From a checkpoint of a small transformer trained on Wikipedia.
Architecture: RMSNorm before each block, rotary positions, no biases in attention or MLP.
Each number is 50 + 10 x the weight over its row's rms, rounded and kept within 0 to 99. Layers, rows and columns count from 0. The size before them is the row's rms in percent of the matrix's.

# down: layer 5 MLP down (transposed), 512x192, rms 0.0863, rows 283-306, columns 96-191
# gate: layer 5 MLP gate, 512x192, rms 0.096, rows 284-307, columns 96-191
# up: layer 5 MLP up, 512x192, rms 0.0943, rows 284-307, columns 96-191
down283 100:50 54 50 63 47 44 47 58 51 59 61 56 45 42 52 45 47 48 35 50 64 64 45 50 40 55 48 35 43 56 34 66 56 51 48 48 49 41 68 51 45 48 42 56 44 53 63 60 66 64 52 30 53 66 32 44 47 60 50 51 49 67 23 57 47 34 69 70 52 60 52 55 50 60 64 47 57 62 55 31 51 35 51 51 56 42 43 44 33 51 41 56 68 33 39 38
gate284 091:57 53 52 66 38 55 44 45 36 44 58 44 47 44 26 50 45 26 43 44 52 57 33 58 41 54 63 43 44 39 40 39 62 46 56 50 60 79 54 47 55 37 41 51 39 47 38 45 56 63 59 70 40 35 48 64 34 45 55 45 45 52 59 41 52 47 51 57 60 51 53 46 38 61 72 61 51 51 59 40 53 44 57 39 63 53 33 60 54 51 70 51 42 31 34 59
up284 091:42 42 47 55 37 44 55 59 43 56 45 49 48 61 57 29 48 66 34 41 49 55 51 33 48 67 52 48 57 45 47 28 42 46 49 44 37 42 45 50 48 25 46 65 45 42 64 38 43 45 46 50 73 43 51 74 36 70 66 41 60 50 65 47 58 51 61 46 51 54 41 54 42 58 40 61 47 40 72 58 47 66 51 41 43 43 52 54 66 72 48 53 43 50 64 49
down284 089:46 48 47 44 51 60 50 59 37 49 32 56 55 71 48 61 37 59 50 63 58 40 45 56 60 44 48 55 54 58 50 46 55 59 50 43 78 55 38 47 61 55 49 25 60 61 43 60 45 38 64 65 39 38 29 50 58 32 49 59 33 54 43 54 33 46 38 50 23 49 53 53 60 34 59 50 60 67 36 36 54 42 41 52 39 57 46 49 54 41 46 43 58 45 60 60
gate285 095:27 48 48 47 45 63 49 36 51 50 56 30 31 51 33 54 32 50 46 65 40 52 40 59 44 45 53 50 44 60 44 40 45 59 24 61 52 68 51 63 53 47 53 66 35 49 41 50 37 49 57 60 40 36 56 39 69 45 41 52 63 58 44 47 57 41 47 50 40 57 74 29 55 42 49 48 43 47 55 65 51 59 68 73 49 61 48 53 31 52 44 48 49 40 56 67
up285 099:60 53 48 57 51 31 53 44 57 55 47 40 38 42 37 53 50 32 52 54 63 48 56 33 57 60 56 53 42 47 34 60 47 62 53 59 62 51 57 55 37 71 41 51 57 48 49 50 65 59 58 37 57 45 38 53 36 58 51 36 37 47 48 61 38 48 41 39 50 25 46 51 43 50 51 40 48 43 60 54 47 36 43 51 49 74 40 72 61 55 64 37 39 47 49 48
down285 098:36 48 46 62 55 68 48 58 61 50 37 56 63 53 44 57 38 66 61 52 38 58 35 49 57 42 56 56 46 38 56 52 50 39 28 67 53 66 53 47 71 62 50 60 40 46 64 35 33 45 34 63 51 29 55 51 54 50 37 48 53 46 44 39 50 52 43 43 18 66 53 60 47 36 40 56 48 35 42 55 48 51 47 32 56 45 41 52 55 51 44 53 64 59 61 49
gate286 089:41 58 42 57 47 54 46 42 43 53 52 44 54 62 46 52 55 57 45 50 40 43 42 59 38 51 50 58 43 45 40 25 53 46 44 49 47 40 41 56 45 37 47 44 35 46 45 70 50 42 58 67 62 43 60 45 67 55 43 43 67 59 55 67 40 44 71 56 58 43 71 47 73 29 54 54 58 50 40 39 36 36 61 43 33 46 59 56 52 64 39 51 38 69 36 52
up286 092:42 49 60 48 40 80 40 53 46 33 50 48 38 44 60 23 47 60 60 37 54 41 46 46 43 60 41 45 62 51 55 47 41 40 51 33 55 43 63 59 63 66 55 54 47 47 55 45 63 46 61 48 57 54 43 61 40 43 59 39 41 43 42 48 46 58 39 42 27 56 45 54 41 64 43 41 44 40 63 50 70 53 39 54 56 57 35 39 59 35 67 48 62 43 52 62
down286 097:47 46 62 54 51 63 41 60 46 35 46 51 37 49 45 32 53 66 58 49 40 42 46 58 46 46 65 45 55 54 34 38 41 34 61 63 42 47 60 49 54 35 53 53 68 39 54 69 42 42 66 55 53 54 68 64 31 53 50 45 71 54 56 47 49 46 54 72 54 62 58 58 59 59 62 43 47 40 44 55 50 51 59 61 46 67 40 36 63 53 56 42 42 49 48 63
gate287 102:46 27 57 47 49 64 42 65 35 54 61 60 32 46 58 44 60 45 53 44 63 44 52 48 33 38 47 46 42 62 46 44 52 58 51 48 66 53 57 70 45 42 65 53 50 48 49 43 50 41 61 42 56 41 73 56 50 65 40 40 79 66 67 43 50 55 66 46 46 42 51 50 32 31 43 31 51 50 50 39 47 48 62 48 37 53 66 51 61 58 50 34 43 56 53 50
up287 098:62 46 68 58 60 62 53 63 46 36 44 50 61 56 59 55 50 45 51 58 33 52 41 40 43 55 52 31 54 46 62 58 34 40 70 37 55 56 45 48 73 57 55 50 51 51 69 42 34 46 22 51 51 49 64 57 40 46 63 57 58 57 50 55 48 39 55 48 50 39 42 40 51 47 44 43 44 29 66 45 61 23 53 58 56 47 57 59 49 41 45 51 60 44 61 43
down287 102:36 49 57 45 43 53 41 52 42 48 43 37 44 61 54 51 46 47 37 63 39 43 60 39 39 44 56 56 47 56 61 46 53 45 35 65 52 55 50 53 39 43 50 59 48 55 66 48 50 61 73 44 45 53 51 43 49 43 34 48 61 51 48 41 60 72 55 46 57 49 51 55 41 41 78 47 71 59 52 55 34 51 45 42 53 66 55 68 58 67 49 42 61 45 43 51
gate288 091:54 56 43 41 60 51 30 43 45 56 58 49 65 58 48 53 50 46 41 60 45 56 49 46 66 53 39 36 51 50 39 50 31 30 39 46 41 54 53 33 55 72 35 52 49 56 45 47 56 76 33 53 49 48 43 40 55 49 32 61 40 61 61 54 72 39 51 66 49 55 39 42 43 49 50 32 42 56 55 56 42 30 55 60 70 45 50 49 47 48 53 50 30 62 56 23
up288 099:30 64 64 65 46 68 44 36 54 56 46 30 40 44 54 52 33 57 64 60 42 65 70 17 38 47 51 77 55 62 50 55 50 44 72 48 54 46 52 49 46 56 50 47 45 44 44 51 53 55 66 48 66 46 61 32 56 41 51 46 48 43 63 32 53 40 70 34 48 59 47 54 43 61 42 86 50 34 41 46 50 45 39 37 34 56 50 53 52 45 60 47 60 58 49 55
down288 104:54 71 54 49 52 55 43 40 53 49 50 29 48 63 58 59 26 33 40 49 31 57 70 47 47 46 54 62 40 70 43 60 43 44 59 38 69 57 46 38 41 55 51 50 53 47 43 29 34 72 47 49 45 42 62 38 58 63 51 46 53 42 67 55 66 30 57 70 37 53 43 33 55 44 43 55 44 54 49 58 47 52 39 54 35 66 53 53 52 50 53 73 48 53 51 29
gate289 101:56 55 47 49 63 70 42 46 61 43 44 39 60 63 63 50 40 69 38 39 67 44 44 51 47 43 47 71 53 51 59 42 50 49 47 52 42 72 38 59 45 60 54 49 56 52 58 42 48 45 63 53 44 60 51 43 51 38 52 57 55 49 69 38 56 54 47 49 48 70 55 54 56 58 44 55 43 59 37 35 40 46 53 61 66 30 51 52 43 65 58 63 61 59 46 34
up289 101:41 42 52 38 34 48 36 47 47 63 51 57 58 49 37 39 40 57 49 47 33 60 57 56 39 47 53 49 45 33 46 49 44 48 56 57 44 49 36 31 41 31 50 41 37 56 47 56 44 66 29 51 51 48 51 49 39 59 51 47 47 48 41 53 66 51 60 49 47 42 43 64 42 50 62 67 47 37 37 37 43 45 43 52 60 56 39 48 50 61 62 49 54 52 47 45
down289 100:68 47 47 46 45 45 47 26 53 33 69 53 56 34 58 40 59 51 47 43 64 51 52 62 45 49 71 55 51 59 43 52 64 51 43 60 74 46 45 54 52 51 42 52 39 66 23 49 63 46 60 44 68 53 49 55 71 38 59 73 56 47 49 42 45 61 53 72 59 28 65 49 41 50 56 49 39 61 51 51 39 45 50 54 56 42 48 50 64 33 51 34 46 49 58 44
gate290 091:60 50 52 62 63 66 19 29 50 48 49 61 52 42 49 41 47 58 53 53 47 65 35 55 39 51 54 61 43 58 61 45 55 39 41 53 54 48 58 53 63 38 49 74 46 55 38 51 41 61 48 50 56 32 66 26 45 44 43 42 55 60 43 53 54 54 56 40 38 60 53 44 66 36 67 44 38 51 45 44 55 64 66 53 59 49 48 43 50 44 47 41 34 43 42 53
up290 095:31 57 41 42 31 33 55 59 57 53 60 43 50 41 30 56 54 50 35 43 49 46 50 53 67 48 49 58 60 40 36 47 60 51 60 48 39 51 38 52 42 59 40 54 49 42 64 64 55 49 53 51 47 56 42 73 52 58 58 65 42 50 48 41 37 54 50 63 76 46 54 59 42 65 46 51 63 56 62 66 42 40 41 73 42 58 58 44 48 58 62 55 53 49 44 48
down290 095:48 44 42 42 44 49 65 62 46 43 62 53 55 54 43 51 60 57 46 58 39 60 45 44 47 57 46 56 66 52 43 54 35 41 37 63 30 49 45 68 43 44 57 56 52 55 53 56 39 65 47 59 66 48 65 55 32 45 54 47 59 52 46 47 42 72 49 51 72 63 51 57 44 54 42 43 34 39 49 45 55 48 50 53 62 61 59 38 47 63 62 53 53 55 34 47
gate291 096:38 35 64 36 48 67 57 41 57 47 49 49 73 55 42 45 56 51 49 26 57 44 55 36 47 49 54 41 51 46 51 67 47 55 28 42 52 41 51 33 52 50 47 37 58 50 60 39 51 35 66 51 58 40 36 72 53 46 44 61 59 35 59 46 48 38 49 45 39 66 42 46 45 56 50 32 44 59 43 49 49 56 55 48 48 45 52 50 57 42 57 50 62 57 46 34
up291 094:48 56 44 54 40 34 56 61 37 70 59 37 42 36 54 42 52 43 43 56 34 61 54 50 53 49 49 63 55 53 52 45 45 42 60 39 53 54 30 44 55 46 42 60 56 63 64 53 56 52 45 42 41 64 45 43 55 53 54 51 48 47 41 55 40 59 22 55 56 47 59 73 55 53 31 60 52 31 44 56 63 42 49 39 38 62 54 52 38 52 42 50 36 41 50 67
down291 089:55 51 58 51 54 48 47 56 56 49 42 70 54 59 39 41 50 50 50 65 36 54 41 53 54 44 44 47 39 53 54 57 40 52 43 55 34 38 42 51 53 57 55 50 49 49 36 45 51 37 55 52 52 45 54 62 50 47 54 52 48 45 66 46 59 56 41 54 29 64 38 47 38 72 45 36 52 45 40 55 35 65 60 50 42 31 55 42 63 42 32 54 48 52 62 54
gate292 099:33 58 55 43 41 63 45 48 42 54 60 56 37 48 59 62 61 66 57 59 35 39 62 36 43 48 55 52 48 52 53 38 51 53 53 44 48 58 47 34 59 51 74 44 47 48 31 70 51 37 40 58 63 56 38 40 51 43 46 64 68 67 40 59 44 63 51 56 61 58 66 62 41 53 45 64 36 69 59 38 56 49 50 69 58 70 39 42 38 61 57 60 56 59 56 66
up292 097:60 40 41 62 56 67 46 51 50 48 50 47 64 49 41 55 51 48 29 40 57 68 35 47 70 56 44 46 45 52 41 52 52 29 49 50 37 62 53 59 43 46 52 63 53 49 63 51 64 49 49 50 50 46 44 61 53 55 55 46 28 48 59 41 39 50 42 63 42 23 48 47 59 59 53 30 51 38 52 51 28 41 40 48 49 52 66 53 44 48 34 57 56 34 32 33
down292 099:36 69 53 45 46 56 62 65 47 50 49 63 50 52 58 47 50 49 53 59 21 46 66 44 65 45 60 60 34 70 37 51 53 50 51 51 37 59 69 49 65 49 87 47 40 47 49 56 50 42 51 47 47 55 45 56 48 47 34 63 51 47 52 54 42 47 28 48 55 53 68 45 34 59 55 37 72 65 57 43 55 43 51 51 46 62 40 36 51 54 48 48 43 37 38 68
gate293 102:31 56 48 51 49 50 61 54 60 45 48 52 43 59 54 52 52 39 64 41 51 42 54 38 26 55 40 56 52 57 52 39 43 48 50 52 51 25 38 40 62 48 59 56 47 52 48 44 47 44 29 54 58 54 59 57 42 29 51 63 54 61 49 48 39 44 33 39 42 53 50 27 46 55 45 59 73 36 61 58 57 55 49 54 43 54 62 58 48 73 55 58 22 56 41 65
up293 102:64 57 55 48 46 36 44 50 48 66 34 49 62 40 24 64 52 29 46 47 41 73 46 42 47 38 46 50 58 31 32 63 44 38 55 51 52 50 55 61 53 38 67 53 51 43 39 56 61 56 43 58 66 66 33 53 43 50 54 44 52 35 44 40 48 45 41 38 59 36 43 53 43 56 63 45 54 74 57 56 30 57 54 71 52 52 39 40 41 54 51 33 58 59 53 51
down293 100:49 49 56 43 52 52 73 63 37 54 49 44 42 40 51 50 67 63 58 53 48 57 61 30 42 50 52 41 47 53 41 32 55 70 69 39 79 46 62 50 42 47 52 44 46 44 43 46 50 70 35 50 79 51 52 55 35 30 44 60 63 58 53 45 45 55 38 51 49 50 52 48 47 36 51 49 59 41 64 58 58 47 55 50 44 61 57 43 48 62 49 48 36 49 45 73
gate294 109:51 42 52 59 30 59 44 49 54 61 71 39 33 57 51 55 60 50 58 48 42 23 60 40 45 39 50 60 43 66 61 44 46 55 49 50 56 61 43 44 59 50 48 50 48 40 44 53 35 48 36 46 59 60 46 47 47 42 57 56 60 73 61 44 48 33 44 42 54 50 50 62 56 52 59 48 43 53 51 28 61 58 55 48 77 76 58 53 47 77 38 47 53 54 50 38
up294 106:54 68 46 69 51 63 54 54 68 52 37 46 37 45 50 47 38 45 47 42 50 50 52 51 31 36 67 71 36 50 53 33 49 51 50 38 51 49 39 49 55 51 48 45 45 55 52 45 35 50 39 51 66 49 40 28 39 57 49 87 34 56 57 70 49 49 32 64 35 56 44 75 39 53 42 43 37 57 48 53 55 47 64 63 34 51 37 43 42 37 49 44 70 45 33 43
down294 100:55 32 59 42 60 68 42 61 66 53 36 48 53 60 60 49 50 58 49 55 41 51 51 48 52 47 47 56 41 56 47 39 62 38 49 51 53 60 67 66 55 54 38 50 50 42 65 42 54 51 41 30 48 48 53 48 56 75 55 44 24 38 41 39 59 56 70 54 40 42 43 59 52 43 51 54 53 51 52 62 43 54 49 72 50 42 43 46 60 61 48 57 47 59 69 47
gate295 095:52 62 41 57 42 43 54 69 33 32 53 36 68 67 70 53 42 46 57 49 36 40 56 50 56 43 54 55 57 61 62 53 47 49 47 32 49 43 50 45 45 47 52 47 55 41 54 53 59 41 40 57 48 61 54 64 49 58 52 70 34 49 63 59 45 46 60 78 59 47 50 41 54 58 48 62 44 57 37 60 60 38 45 53 41 36 41 61 39 57 30 53 58 69 55 51
up295 096:36 43 50 62 44 41 33 64 41 39 49 59 56 42 56 48 66 60 44 47 50 57 43 50 45 61 64 45 47 46 62 38 52 31 36 26 42 59 49 66 51 67 56 41 48 51 45 51 39 42 43 62 32 48 52 50 47 45 48 39 39 44 62 43 36 44 59 64 39 63 52 52 51 44 43 51 56 34 59 71 61 60 28 47 66 56 39 40 42 65 63 56 42 27 46 47
down295 097:57 72 56 36 35 52 57 39 48 45 50 50 67 37 48 53 55 50 44 51 59 51 52 46 48 57 59 40 62 46 52 59 28 43 45 63 42 43 72 42 44 51 52 59 60 43 47 21 49 41 28 43 57 33 58 44 21 54 62 58 48 52 58 47 71 56 42 59 35 35 57 57 48 56 69 57 63 47 61 51 57 40 56 44 59 33 61 50 52 52 52 67 44 41 47 36
gate296 092:53 55 41 46 51 71 39 46 40 40 43 54 54 55 54 54 25 54 67 62 56 60 55 45 41 56 49 44 52 43 50 65 33 37 75 53 43 36 42 40 69 64 69 63 52 43 44 44 57 58 55 55 57 30 44 47 54 60 52 50 52 63 55 33 57 35 56 55 56 36 45 53 46 51 60 48 55 39 54 49 47 41 39 63 43 47 60 58 48 36 39 55 33 54 53 41
up296 095:57 45 37 60 45 53 45 64 38 46 47 50 38 55 55 68 40 50 53 32 57 52 47 57 37 57 49 37 46 43 52 61 42 42 69 35 40 67 50 65 32 58 69 53 47 50 49 46 36 64 32 52 61 35 36 69 40 61 52 51 42 43 36 39 62 49 36 49 59 35 41 44 39 40 48 50 56 50 55 52 38 36 30 54 39 58 52 51 46 39 36 51 48 55 51 26
down296 100:48 42 39 57 50 37 47 65 45 56 49 54 34 50 56 40 43 42 38 49 56 35 55 58 67 46 51 49 55 48 33 34 55 66 46 50 47 59 60 57 28 43 69 22 44 60 67 51 71 42 45 54 46 58 44 45 31 46 47 61 52 45 38 37 36 63 41 45 58 47 57 41 51 67 41 52 54 57 59 59 49 43 52 51 42 61 56 46 55 68 52 27 60 57 52 53
gate297 097:41 48 44 58 51 56 17 60 52 43 65 32 40 51 48 54 59 58 49 52 56 55 44 57 63 50 43 58 48 56 59 63 42 40 48 48 49 54 64 47 51 21 51 45 43 54 49 40 59 47 40 43 43 41 67 50 56 51 49 50 52 46 67 42 36 58 51 37 67 48 48 52 49 55 45 37 39 51 57 41 59 62 59 30 45 41 53 61 35 76 43 50 33 59 51 38
up297 095:63 52 56 37 48 43 48 34 39 73 41 59 54 53 57 41 32 55 51 46 52 46 50 40 32 33 67 56 69 52 48 47 54 43 46 50 51 48 42 39 52 63 55 45 56 54 27 50 37 50 51 56 51 53 47 44 54 35 44 58 46 57 49 44 64 42 48 60 37 48 52 46 51 61 46 52 66 59 46 46 41 54 48 49 66 30 68 36 56 41 60 60 60 57 58 39
down297 099:45 60 53 52 54 45 45 53 50 31 55 32 50 40 29 49 42 65 38 40 64 49 43 38 58 44 53 43 59 63 37 46 30 74 56 55 61 37 34 36 49 32 61 50 37 59 60 41 36 46 46 38 57 52 44 43 51 53 51 59 29 54 40 45 25 27 36 62 51 54 59 44 54 45 55 47 46 50 58 35 69 60 57 44 39 42 43 58 48 59 35 53 38 51 45 53
gate298 101:68 60 64 54 48 62 59 63 42 61 37 52 67 67 53 37 52 48 64 45 60 38 55 44 45 66 43 59 40 50 46 46 50 46 56 59 47 52 45 58 47 40 45 55 43 41 73 49 60 57 50 39 55 43 46 56 54 42 60 44 53 25 42 54 37 58 42 54 52 49 44 55 63 46 68 44 58 56 53 52 45 51 58 48 46 48 48 66 51 46 52 42 37 58 45 47
up298 096:46 70 50 47 43 62 50 48 41 55 41 35 45 47 31 39 52 55 47 55 50 61 45 49 34 48 49 57 62 53 55 46 37 51 36 53 41 40 45 51 46 31 40 59 40 38 58 41 31 60 51 48 45 41 48 37 47 56 38 57 64 42 32 42 45 51 44 51 46 42 60 59 31 37 58 55 49 28 59 60 52 52 63 43 58 53 37 66 59 51 57 52 42 50 69 52
down298 099:53 39 55 60 51 46 63 48 49 56 56 61 58 39 58 52 56 69 45 55 53 58 43 54 52 53 41 49 47 63 47 40 47 41 59 52 61 52 67 54 35 39 66 35 50 43 58 49 56 54 47 39 55 55 53 61 66 49 50 44 57 55 64 57 45 44 70 64 49 42 63 61 56 60 39 50 62 58 56 59 41 49 42 42 42 43 59 42 44 62 28 46 72 52 51 42
gate299 098:37 45 63 57 45 60 43 43 60 43 54 52 35 57 54 43 52 43 37 44 38 42 48 59 44 60 25 43 77 54 60 54 36 60 61 51 35 43 42 64 51 42 52 34 54 55 45 41 53 50 31 60 63 44 47 55 33 55 58 63 71 50 48 41 30 66 37 41 61 45 47 42 49 45 67 60 57 63 56 49 50 54 51 55 50 62 68 52 57 50 31 47 45 60 45 55
up299 096:46 44 46 35 43 38 58 38 52 44 56 63 50 48 52 47 35 49 55 38 54 39 47 43 46 53 26 45 48 46 65 39 29 65 53 49 45 52 35 54 39 57 41 49 50 56 67 53 43 42 34 58 55 64 34 52 22 62 65 68 68 48 46 45 30 53 38 57 48 55 50 45 23 45 65 61 66 61 60 46 49 44 40 64 49 62 42 48 38 55 54 25 60 62 41 57
down299 090:62 58 53 52 49 60 39 51 50 48 38 37 56 45 60 67 59 56 51 51 60 55 45 50 49 40 60 41 23 50 38 57 67 40 29 40 75 48 55 59 61 56 45 38 52 65 42 56 47 52 43 48 60 38 49 42 70 41 42 39 50 33 48 67 52 53 54 46 35 50 65 66 64 51 33 50 38 66 38 67 50 46 54 53 55 40 51 36 63 48 60 51 34 36 51 60
gate300 101:44 59 45 36 41 37 41 55 65 35 50 65 65 60 55 48 52 52 50 51 47 24 37 42 49 50 53 70 51 65 61 53 57 48 48 38 46 42 39 65 42 48 43 42 55 49 47 41 56 54 63 40 49 81 58 59 47 50 56 48 56 40 55 34 56 48 54 60 56 58 30 55 40 64 43 48 38 31 48 35 45 59 69 43 42 39 43 45 37 46 53 43 45 55 54 53
up300 106:41 62 52 32 41 62 55 54 45 45 34 41 61 45 35 58 58 52 53 50 43 49 36 53 59 52 63 60 37 37 44 47 60 58 39 34 50 30 47 52 37 53 52 48 46 48 52 65 50 69 68 29 60 54 52 42 57 54 36 57 44 61 55 50 41 58 55 40 43 40 61 60 57 41 58 43 60 39 47 54 55 60 67 48 60 53 48 46 66 44 58 56 56 40 51 55
down300 104:30 40 53 60 38 50 64 54 49 49 59 49 62 47 57 36 37 50 49 36 45 51 49 61 56 40 59 61 56 32 67 44 58 59 51 44 60 41 47 50 44 48 52 52 45 70 42 33 37 50 71 60 61 31 46 42 42 46 50 53 50 55 52 55 65 54 57 48 46 34 66 58 67 51 49 47 49 46 44 23 32 65 53 52 40 49 55 59 62 42 45 55 44 52 31 43
gate301 107:68 57 60 52 52 48 51 53 54 52 46 59 39 73 62 64 52 48 74 51 48 37 66 47 48 47 62 57 59 54 45 45 53 48 59 48 41 54 40 39 48 54 15 58 52 42 39 37 54 38 56 40 46 58 65 36 43 26 39 66 61 52 46 48 51 59 46 44 52 52 45 40 55 65 58 61 44 61 59 33 47 38 67 42 66 52 47 41 39 51 55 64 51 45 38 72
up301 107:67 43 49 53 57 63 47 55 49 44 58 56 50 50 52 56 72 41 37 38 58 65 61 40 57 61 53 50 48 47 64 43 52 30 57 52 54 32 47 53 49 38 39 40 37 65 59 62 46 38 50 30 59 62 44 62 31 51 56 35 57 39 45 62 40 51 40 46 38 61 56 59 46 59 52 50 42 50 67 53 58 32 54 51 51 48 49 64 37 48 34 54 54 38 52 46
down301 107:56 46 58 56 35 43 65 50 69 41 70 49 60 54 58 56 59 46 64 48 44 42 58 44 67 68 62 44 51 50 63 53 58 41 46 48 54 63 53 65 45 42 46 47 50 47 55 35 41 63 53 58 60 38 58 42 33 59 52 41 50 39 40 55 59 54 55 51 40 50 44 66 52 49 56 52 43 38 67 51 41 53 53 41 62 37 45 55 52 39 44 58 33 41 49 51
gate302 109:63 61 44 50 42 40 45 50 61 47 53 48 63 40 62 57 41 47 60 54 35 33 60 43 33 44 45 27 57 42 75 44 43 45 61 51 31 43 36 46 65 60 47 60 50 60 58 59 67 45 47 51 61 57 51 65 40 55 41 46 50 45 58 51 50 39 54 42 44 41 50 61 46 47 51 42 50 50 42 42 35 39 57 63 65 52 54 45 41 59 68 75 62 65 56 42
up302 100:35 53 24 54 49 34 39 39 45 39 60 31 61 44 45 70 43 59 68 48 44 44 40 51 48 55 57 43 50 52 51 67 65 55 38 57 47 47 53 46 53 43 39 60 45 49 53 55 64 62 67 41 30 49 52 50 50 45 51 38 31 49 71 56 63 70 56 56 51 50 60 37 65 36 41 50 45 63 46 49 46 41 62 52 49 61 42 48 67 49 55 36 43 31 51 44
down302 103:68 44 60 63 55 39 41 55 64 61 49 49 40 54 67 61 55 58 55 64 63 44 56 27 46 57 55 42 54 51 41 43 48 55 64 62 39 46 58 54 55 43 54 38 49 58 55 58 35 40 58 54 52 57 49 40 54 39 27 49 39 43 48 78 39 36 35 47 49 39 51 43 47 71 61 39 49 41 75 53 63 50 39 48 29 45 51 45 50 49 42 48 41 42 35 65
gate303 098:50 51 63 51 53 53 47 59 51 57 51 40 40 51 50 35 33 53 56 33 34 37 33 49 46 45 62 32 48 46 67 46 52 54 44 50 56 61 46 46 70 45 68 47 40 53 49 52 55 55 44 52 43 50 69 39 63 51 42 39 39 47 44 43 54 26 42 41 43 52 52 57 50 55 39 47 45 59 65 49 50 57 48 45 37 52 66 36 53 61 40 51 52 43 35 42
up303 101:54 44 44 65 62 68 52 57 68 44 59 26 40 58 55 48 39 35 47 34 51 45 46 44 47 40 57 47 45 48 49 37 45 67 49 49 52 62 60 50 70 42 39 59 42 61 63 39 44 53 59 38 54 45 48 51 45 51 66 62 33 49 51 34 57 59 35 50 49 51 62 57 39 32 50 56 38 58 49 32 47 55 51 39 48 46 64 40 52 36 17 39 52 53 42 36
down303 101:39 50 45 60 70 43 50 38 35 52 58 54 55 72 61 63 53 29 68 37 59 56 48 57 64 46 59 44 41 35 50 46 47 63 49 49 41 47 42 56 42 48 51 56 59 67 64 34 37 57 67 62 53 57 51 49 55 43 72 35 45 40 69 35 59 48 45 56 47 55 55 55 54 35 44 62 52 56 35 37 40 47 48 30 70 40 50 56 28 34 40 33 38 47 39 36
gate304 107:57 39 69 53 29 60 39 43 62 45 46 47 36 45 52 38 50 63 44 55 37 50 64 44 60 44 36 54 55 44 52 46 35 59 55 65 33 27 43 37 50 47 51 42 46 52 33 42 48 44 34 65 39 57 46 65 43 45 23 38 55 47 44 57 51 51 63 51 41 45 44 50 56 66 49 40 57 44 53 45 50 59 50 47 41 58 34 56 54 61 52 52 31 85 62 59
up304 105:43 35 44 31 52 41 48 55 60 56 42 49 51 45 43 47 63 42 60 46 39 43 47 58 64 50 56 49 45 77 54 41 65 52 56 53 49 37 42 47 48 60 71 62 56 52 52 37 44 45 41 14 58 44 58 48 60 58 52 41 47 56 61 40 60 64 42 53 47 50 54 39 61 49 64 60 54 51 62 42 38 41 47 55 67 58 51 63 57 54 55 37 52 37 34 49
down304 106:36 50 50 62 56 39 31 57 36 56 58 56 62 37 43 47 59 37 67 49 51 38 34 49 49 38 51 50 56 59 52 35 62 56 64 48 42 39 70 54 44 52 42 60 47 51 51 53 68 71 52 53 58 55 47 41 43 60 54 42 34 58 61 44 54 55 47 61 52 54 55 32 58 45 60 75 48 49 61 49 46 30 55 46 50 29 53 59 36 73 42 59 44 54 47 44
gate305 095:56 51 59 41 58 41 52 56 69 53 45 44 42 65 55 51 42 62 42 44 56 57 53 47 33 31 53 74 54 70 42 27 48 42 48 44 55 45 42 57 34 58 49 38 52 55 44 52 38 46 44 47 34 60 60 62 46 45 65 51 67 57 46 38 74 49 45 47 50 51 68 44 32 54 34 52 52 48 63 47 34 54 43 34 44 53 55 55 59 63 43 75 39 54 32 63
up305 099:56 60 48 31 43 48 43 47 37 41 55 44 41 46 30 45 49 71 59 40 43 67 45 26 51 64 44 46 48 63 42 58 55 56 46 47 48 56 56 53 62 42 50 64 46 51 48 66 55 59 57 43 60 49 39 51 48 58 35 49 45 52 43 38 67 56 70 61 41 49 55 61 68 55 42 54 42 61 47 59 71 48 64 47 45 65 71 52 46 50 59 53 37 64 52 54
down305 101:39 61 62 43 47 38 56 58 62 63 53 74 44 56 43 63 47 59 53 50 56 49 54 46 45 40 58 58 56 61 49 42 49 55 61 32 59 64 39 63 54 61 37 39 51 49 44 57 46 52 66 51 54 56 29 54 47 47 52 42 46 38 50 53 54 53 51 65 54 28 44 67 70 58 51 49 31 34 45 29 66 36 57 30 70 37 39 45 57 36 50 25 44 58 40 49
gate306 105:58 47 41 58 40 83 33 40 50 38 47 59 43 42 52 55 44 62 56 36 43 46 57 44 54 54 21 57 40 45 60 60 49 39 36 56 49 54 57 48 64 42 50 73 47 59 54 70 66 42 53 61 74 45 48 41 42 53 62 51 64 53 64 53 54 51 63 38 38 59 30 56 67 48 52 45 36 49 40 37 66 47 43 71 72 52 52 53 41 43 50 52 47 46 39 56
up306 108:45 43 44 53 57 55 52 49 54 57 38 55 36 50 53 63 47 60 71 55 40 49 50 71 63 47 35 45 33 45 44 66 43 59 23 48 56 46 56 29 61 51 42 62 70 59 47 45 52 60 47 47 54 49 42 31 46 49 56 60 55 43 73 47 65 32 61 34 35 41 37 39 52 58 35 57 38 47 37 43 57 43 51 54 50 36 54 40 38 46 66 52 51 58 69 52
down306 100:60 31 60 41 61 62 62 47 64 47 55 48 48 59 51 55 47 54 40 51 53 38 46 60 56 51 48 31 39 39 58 41 44 61 47 48 46 59 56 36 54 58 40 42 46 39 57 48 43 54 30 41 65 44 42 38 55 41 45 54 45 34 53 50 57 31 54 51 51 46 50 48 44 42 35 52 56 66 51 57 45 69 43 62 43 55 42 70 46 56 53 30 66 58 79 45
gate307 096:35 70 46 60 69 46 50 45 62 45 59 35 43 50 38 61 51 36 58 53 49 37 38 32 37 56 32 47 59 36 57 65 71 55 48 55 45 56 58 60 54 53 47 40 50 40 44 56 59 29 47 57 46 76 34 56 32 53 54 59 66 36 79 53 41 53 75 36 72 57 50 62 39 54 56 44 42 51 55 68 55 57 50 51 51 60 40 55 36 38 38 57 53 49 40 54
up307 093:54 59 56 47 58 60 43 45 76 41 40 54 62 48 44 36 34 41 56 48 78 59 27 44 57 71 64 31 44 43 45 61 49 49 47 54 49 47 45 41 43 33 55 47 55 46 60 51 54 67 50 47 37 49 49 41 76 55 54 64 47 56 46 61 58 39 52 44 48 43 52 47 37 49 56 36 43 58 41 51 60 54 58 64 54 42 61 46 41 46 46 37 69 49 39 60